python train.py --n_layer=9 --d_model=224 --n_head=5 --n_kv_head=5 --head_dim=64 --d_mlp=896 --vocab_size=8192 --activation="gelu" --norm="layernorm" --norm_place="pre" --norm_eps=1e-05 --positions="learned" --qk_norm=false --attn_scale=0.125 --bias="none" --tie_embeddings=true --parallel_block=false --init="normal" --init_std_qkv=0.0176 --init_std_o=0.00415 --init_std_up=0.0176 --init_std_down=0.00415 --optimizer="muon" --lr=0.0015 --lr_mult_qkv=0.4 --beta1=0.9 --lr_head=0.00474 --grad_clip=1.0 --warmup_steps=200 --schedule="wsd" --decay_fraction=1.0 --decay_shape="linear" --final_lr_fraction=0.0 --batch_tokens=32768 --seq_len=512 --doc_mask=true --train_tokens=165500000 --steps=5051 --dataset="wikipedia_en"
Each number is 500 + 25 x the weight over its row's rms, rounded and kept within 0 to 999. Layers, rows and columns count from 0. Numbers have three digits each. The size before them is the row's rms in percent of the matrix's.

# layer 5 MLP up, 896x224, rms 0.0384, rows 189-217, columns 0-111
123:525527510526498508441510465488499483471505470517520525520504478505496468477507505484510528482506462495509499526475509530471528460503494514473533515492510503528502503451522492483495493495472556531491511456496503462464508550503487486471489508523486480509523529487497494482481500535483444493504495474507504504505517515519534488511549513407
104:493512502523533495491498537495519514443493531489457471518495476565485554504494469512541506503514472472508491520489479484516502507524506489477556453514504440495527484503475486483474504452477507498507522510526505514515517493502489468515451523508527476489518539465475480531508530489542446531474489467492503492478513501533501530473515500510
101:514449538520552484507478497507518521527519477553497509499522496487441513504442444489508469502503509492550492507535510489501489502501505463497500534480564492491511505480531512499528495464519508512520489474500509533478504476510499491489473461488486498487465494520503507564461497503502482508493500480534524481468470520430482484518477525548
099:478522522486509484451482518514492460518457530517521493525557518487456546539502462483530525480497456477505494536478572538487488560499450510482516464465464524583525491510487492547499507480470521513511506520486496511490482531480515476468508468497578487477507467485517490472443454480509512533483454483537473497494483515469512485513478517469
100:498523542525494473476505476533458513465485473491520508474515507549453489466494464476503474505499512480536490511522541509492464488504490484544512451470478488504517486516508529490475501506492537450483492536476468485487503492486481486485448507500482485486497486514473529492483476526487489497517492495502541512497540501561472522522506545486
097:524503483469523539461495532480496503503481472507485520496544479511539497481495560512492500513500507502513500465468489510477538461541479482476449530499485489510448478577501529480500527505511523454519514482511413503464461536506492489503454444487545505474494499501498504497486458507495469527451453531457488519526483534507481494487526517537
108:489479533527546497516469465490516508470480543527488503501497491503467519499491482471520470511497487502500518504487475544537481501478514504517524504502486474487503484502532508481487470530479471473511539480500485534535519516480522493471491469472508493509479510560503502484527469545511541508510482450483485474495543549472482480537479513517
100:481448467481526498502486539523446498501490504456511482492538444560491517511479509508511481509538475517510525479469497512479482473503475560550503496525531485487472484496525492497511494502490491496462469520517492506519547467522486510502450493478461480524469460510512499439487513471490490510542451559483472474525499467487499490479492469525
113:455499510487546525530466531454494493536479522455506489482491545493518520491511471529486542503467443537514501488489492524524494483550458486502490469477514524523521525503486514503471514490490522515464500518521521506555487497486508512505521480523539489532499494496465497517477497515469490491463510510481498519454501494505512530481444498476
101:474468484471495483543513533499481503510493464498504487483438492482476494488508544534476515542503501498556456493470457548494462493532490464522515462519486466512521516528463464561503477457477513526498516524481533478520535471487498474498483514504514515493502498505465519507508498531478509551513485551449561534504471478516503515519497503495
085:499456512516515565479494524523539479485498471473504509463520448538507446537488470465522475526514501517468515518523538552495502491472489505498499489518515473483517503508475493522506501500487515467468482470455486514430462477473504485475519483512483531466512498517512482513477484512492505503503493500510478538500540494497546491508521529498
116:548518527505494503494478467503501458507478507466539516476498502543474523542497485499470502486508484533546452499538503517506508523531514529465479501476554438521482536514512463464496496558470467475491531493534487528482462518527458480516489474492517514488508522477487491510511471479460472498502492494501528543520542490513453514513519459494
082:507493514451508453526504522471502520491481496501517524459523487523494533490533506522500513469502529522486466487506469490513558478487490486496499499493492521533491510532515481525479492479482495525481488535470484437493501486508520551537509480533510465499516485502495444539455516496480519496475537499490503502511445489505452483502524496461
098:499506537514488506523508480505500495474458486467478492534516518471510569524453494473436507477505448463491481546487505531501497503482445487516494485502495502493527491485498496475502490522499534529536535483494496535540463467495489536501502533487502486477502519480568462479517540505529498497508485535447483510502526491488523525486453469502
103:520500557534486490530486470540502474477509465500528513494565512491493482509506530512487485452500485543513445511433482472472476513535458487502512493493472486511499492488515511576489470525472511481497491501462496499456520488517499462499464521465484510531519478490504518484495508507468495503485521506526513527501508490521517523471475504513
071:480505494502540512502516509490500466527535505505522456542455498504450494530504517522531462493493499492508470518462563490484493473465508463515530498514475525551517510504470483492483479461531483471445440507492495470465489486513489539525507544495509462524483482510481491512506480490485514496497499489470489550492521509539559455488510497503
112:507539491462514502555492502512517515500507546529538495483488459489491549523504514505476495480561492503523511478455489497463471503538488486512479439503506493514474495512507495515532483506529518506531496465506494492484518519456512529504496527506517495542525473512505475520494508482486472498515469504519472474509510484560522500469498475520
110:500526543521535496488476507515479505510510514473521473466506475513493488489493491468513514512488491511541488522511487485504490487491462464499519483446491496517520462575490540512459515472512527527488498504478510506511502462507522523489501458532444493510508507442509455474506498475501452441526468512523517496495483516500467558512483515511
122:494484467489494490497456488489522515541485525504522485514527501507514500419478505500516470527470434519477460489496527483482511473516502501472499443503485497510489480500485557465469529504527472520517514520478528511519483505506519491470470458543512484522503535524482504473496515484513557469525471505493499457476496480488491514504513509520
095:548519500489507497464530457478503541529516472521493507463470499500453501479501460505529453491555488493474507533510516470476507497490454503455467437527486509517467447500459484566519479529478476572492491506510462486467468531505481522479516505541484504496526497512507480508499515511503502505526504517469497513479496474489492512503522485470
060:516480478511517488486517571476483496504483490513450500488518540481450511476470520472483476463505505551549450538459509546492517490496512482445491492478509552467498472473537491469514475539477470462525464517510467484523539470491551482510505484494485548502493517483493545518535522502501545512497500486477505492498474478481444498518474527511
129:485494523544497535498462492501515517523524553496512500486507479448470496495500546500513509510491485477519460505506499531483482496542511476503523511454493468562477496492492491499483495488442538518535521474471511519504537490549479528520509487476492490484509471495496507522530496499505523499436508468455512446482485490506479476494508543422
123:486472559486497484448478524473498503504506488498529522505474479508494493460479519524468468516479491533502522485499514543508511512522490493540529461493527481544571466472497454507488468525492485491508511470513492467523471537511495444503499524476531483454469505519471481509483481477486511470503499491503536503514468501497489473496496517495
095:489519503537526474500489525495471551507493500513500503531490478511528475495543483506458518496484481499502503512498528508512483474540534474517477547533508471496510526468519496498486525537439501474499504501501520492504505525505503518472457484463490542527498529518488491522531463522452498462472517526496455497487519491534531508526554483522
104:532471490507472487523467497502538489494492488459490480431503480498468546498537475540524486457502499467487472467489535491482489500495470494525466483494531530491507532484525500561461493484500517487495518499527522505525529514512493473472483476538485483539464527525532518467518500484487547491479494463470522540471494490499498471514500532521
107:558521498465504500498482476493502500479527497500496492540494473517487523496507508476501471478451471520500484502495499515461518483504527489439524492492549495508454514525494504492445497504492524499464508557491534464530508533470545556532511523500477472523495493523487479485497510487549503505512465439442499532535533535503502464508550543511
097:508476535525545544520484477466519496488499448525512497524490512565513524527487555515468520489504501539518549516486515504493476464477490538526539558534498488535540501482522479469508447483497491468459455512465497468497499513509507509507435512531520454499504514506530498476480502498489527514520522526508447471522528498521485493495510540525
099:536508535473480494520488507513523489495506483458496472484559501508506491484484529526490476509486442534504506482528482468495519547514499489506521534472463486568507511536537499507505500481476453471490524551489552474515484473505509528505474524500522483523511480472452495530489505490476497489537511512509496476464520489546488508531538520448
106:514513440514520501522521477508540482504516486527510487483484504514458488510476490461461504514541536514528552518505481518487511444472503480532497501474494463492510496493557553490500556433462541459498543503496513462504459505457511505475504530514492474517507516476553499477479496508510513500485516503500496488512559430514524486444533512542
# layer 5 MLP down (transposed), 896x224, rms 0.0352, rows 189-217, columns 0-111
122:421515509535474526502504470489486498505498504496459505494529516454490531507442503481515496510494494494488499500549535525479507489517487492500499472494488466544520518537477565485513509488483483552514536477485489496509512513503492477560495534483507487524521519475484512504531487489565488522493490476512490514476544499524556459538508549515
099:481505525544517507528512520460536490479537467488516524473468519536503457448504546465503542534494540488504507499536461508503489469462533452536498509490510502485510530518485534505494474466502474522480485545508501526489518492496510517457490491503468548523457452501488527517515568488492493484514515501513513494497529496427447474510482498498
100:510497463498512544496545497455525542470467495485470486560527484533532496455478525513556473503466477495472496513515497531537533550543486451504473492531532457541487528494490509509504504499465537515498526468531470521478504501527490493511521504508475494513489526525509488484526501478501518494494493503494505516472440471521487490546461503495
102:490512505495524529525544481466531527485473523496474507480474472499506458501506510516511516513483540495512476519505486461470517496527504525533508507481513521477472474508479522483511472525505489525489480560472508514499476490441512497524467511492525502473513538451507524488477534488505472549480536513454575480486491523566549474503506508505
097:464499512518530529507505518492448532461481524495482510534538505445467469482516499510462498468517504535487501532467536541530472510485487510465536535508487516520492548531507515505494473486476522511499488478480486520493480497488468498475516532508532516467491474475485446541467456501487496466500476492494490495492492463512512470540483472483
094:530492492486466498453510505500492462515539508501541488473477462495441495468492530505517467521445504486527514470509494464500509502536489473515510504514529482546507544465533522513519467513511505505515527499520528521510490511492520489532521452456438492526437493495501484534503533534462487454507504497504498497486550462472471495504500473461
105:493511503517525489494482485514486484461492495471508520547501488451471533510500505490449485499478480476471497495487483496479465522529500440463511501469521486508520523558518539492454516490533525483503484506483495465508524526493477510527509521521502498552502530526498494454501494514492474476496451514544513491536482488479520549500515490511
098:510474518490510512520450428532550520495480493480479499533519504565494498543501451506500512519511505506492489501477526494507512496500503535474494518552534483469481485533487488444517523533509437507520501518497482524491487514496518510508478540497557499488541476488495490470483476470500506505474475528461503501509518476530518475506475515464
118:497540466509495450513496502514482548477508472535497454515483502532516496509484515520554483500526477519500490506512526471495527470494524479538487469528551486475502487554527508495500495484526486514471499514527495512465552488476550517496507510496469475507534503514487485507514481463512497511499506479535495481545476521484514463523506460496
101:515489524546442493456531477493552516550483494467509509496511521545491507525540523507475472482515489512475549505520562483532493490478510532461523501545475510516501481478477544473531524520464517506497489506509547483475479492529482518515514494475499510537493482472522470500564503471492491492484471519534510487510537521466497502500519512506
084:476486490530511524539520444501529491492522514509493497501507483516543524465483472480493558515507488444523503506519504440489509505560467519475466541496492451501518472504489519500475483515512465474491464503482487461489513554475527510526530494485518559509462522485526540504492492495492469524535485470542541540459537496500500519506482544509
122:481450477548472468514499515453476528492500499515493486499528448513508479557548457502506543561526480526473500499491476534527451456462491513512480526542479512458491518515529508522468504519570545458502524505487522560485468511525484532497461474481528509478536491472542498479489557541486486460483508475533481506525507500487486505532476481509
078:483473505506459526507523525536505498521493514475528503536525515481519489496460467525526454482463487521505519499507524496497505532508539510512514495540488543499514489511510501490520472507467517540506479456482510516504494503494500457495498501494506481557493517497516551509529510488499478466522478518526538465508558539492475479533511507519
101:483503507521496465500493471511505487541492540504507491511470506496548502482445528510494488512487537487467511511524489504483491536495492481512480538472477537530526494489498526480526534489502495517504468482509523485509513529498516465538496472476495498505523502459523535539488507505506462481541451517505503472501471502572507517528484523480
093:489541505487552503523497521524496488500464500481487492520489500445521485503513437513495493543489426486508564463539511503459514507485519486478463535484463490488527506531446493502513512526523499510533477476546526456486493499524485485526508502509507499517514482506523518495498481497446512528506501494475473473464520500531541479482483535467
069:520499476501486513450523522462483491516499505528500554523554493512497517512459478471514518538493473470545461534509512506473514507534492498499518512484541480459491492502490487510491514497492478495526496490541503547507534515490489518426472460491524538485504532448528553525503562493474494495475486496532522478455518546485476466521516514464
108:518509469497475475518478478501516475492502497503498487497501502499516464537461507488527483512449506485497509501514484499519515464476532471466498485524466468559490508479498521508536528526513514489521472499471455506504487503493497545510513496509520471492472540502464464465521465527520461496503489528499497480531520532445501545519488503489
114:534490477494513460488498470477478483493506541502465494491503538493504498532505538494493490476493501490491482533484496503528475439537571509516494479483540485519513501473547435497503483539511514535476498547514458479469511485503467492438477509466534484504472487510512491536505494486473488459488519513522525514471513488508500472484501481514
118:539541488498463516474461519508510495491499492506491520486489523490496475524493524500507523538495527502511499469486562478519491491513512565505517511484497514542482468518517544550530496471488510526485494502497527508529529481491529493509480515458530459500517498497516472467506520527476489530491498490481519491510526507487515502513545497487
087:516523507490492494515537510481495484474504486492502494475490520480488504483525485527453503540525464463509520529562478474488521479479482479504472474481546508504464485500473489500492441446522473514526464533505446476477500531522472486499491490458477526542523555466520483469474490482554524477502526479528507499467496536496509526543488504460
055:509516500483476518520499483528506507459478480560525532499482520511542520508541520529502480441531504476465493449533515489531497508493475482510533478517460486499492531547462463521498485536483474533456505468529455462478486487538501516545492526491499500479553472493529489483495491506512489542508510531520522516527528525475476486468540488558
128:479493477558462519492532521504548521503493515520508467463483475479472523525511515471495543496518473520510519475555444508451480470491530477512470493470459508484503507505518480492522537496484512531484437536537491474512479495538519502509499501530480466515537488529528500506529496508464497531517540500558486554510503497511470498490501486447
127:499480518477511523518517462522496498507519449508465495525504471504561496480486514449451497527483503451509489491458517492474504510488490485485515477514511533502538497521505488529482533526514508517473520562483487478474528547470493492521501519511496482515515482510502495526494488444500504501457477503524537459522500534457501519518486517510
097:486496515460476455496497513515506463497561515457491525471476514529482535482492539474494486466524540519456483445515525461487507502480477494490467530512467523490480484513505482517503511509543489550495493509499511488513476506458475410526502529517515480443509502490519515468482468506510553518504515472490521556501526491477520540521513510498
105:531508479515510507485494515550515519545498511505550528498483507520508471511505526541517480457543496521516512490488514486544441491501539531485479523482454487480446482478487475481485520527510523557458483558468474450510459521489461515488539509486530511546508468497478514477508499489494470510507510502552546498469514512524465488481512488482
109:493453532547470498494539474517536450520499502469486464527505513524525528526512500478475518528450514492480491497478513528483484527540525510529484537487480518493498480510507492476482524496496460537568517486472467528509492550515498497501489524517508508526469465499520488471489475544490496506452530496432507509474526506505506473461475478529
101:466515506459496482448513510545521500486529533487567511432491457498497524520454517510492499529514491477470524488470529534497444491481507495476507491476507490508532466525522484471497535471515496518521518503498493532482483517510512487518477506493505488514454488555493518463513507520490476488477471475518490492501459469479474509543475523515
096:493457440511508494512491460503487501473473526538517525483464513537515541499521505501494507482429505527477478514503501510480495478458504499432472550476496509499506515484511537504495484427553512534487492503512468490466498531530527462503517517493491494477479511525519524486513510477500536521459477513497474529490517543519517483502481519503
109:486478504478514478496484492450481528524492472512514531504516472509502464531530521542451507516521501492470458474542495461499479498529465501543520500519494506466509465527479531542506513497498487510499486482497493511445517531495477530516505473452484479469466530549470509535535514501479469513529484480516500498488523517443484430501478504501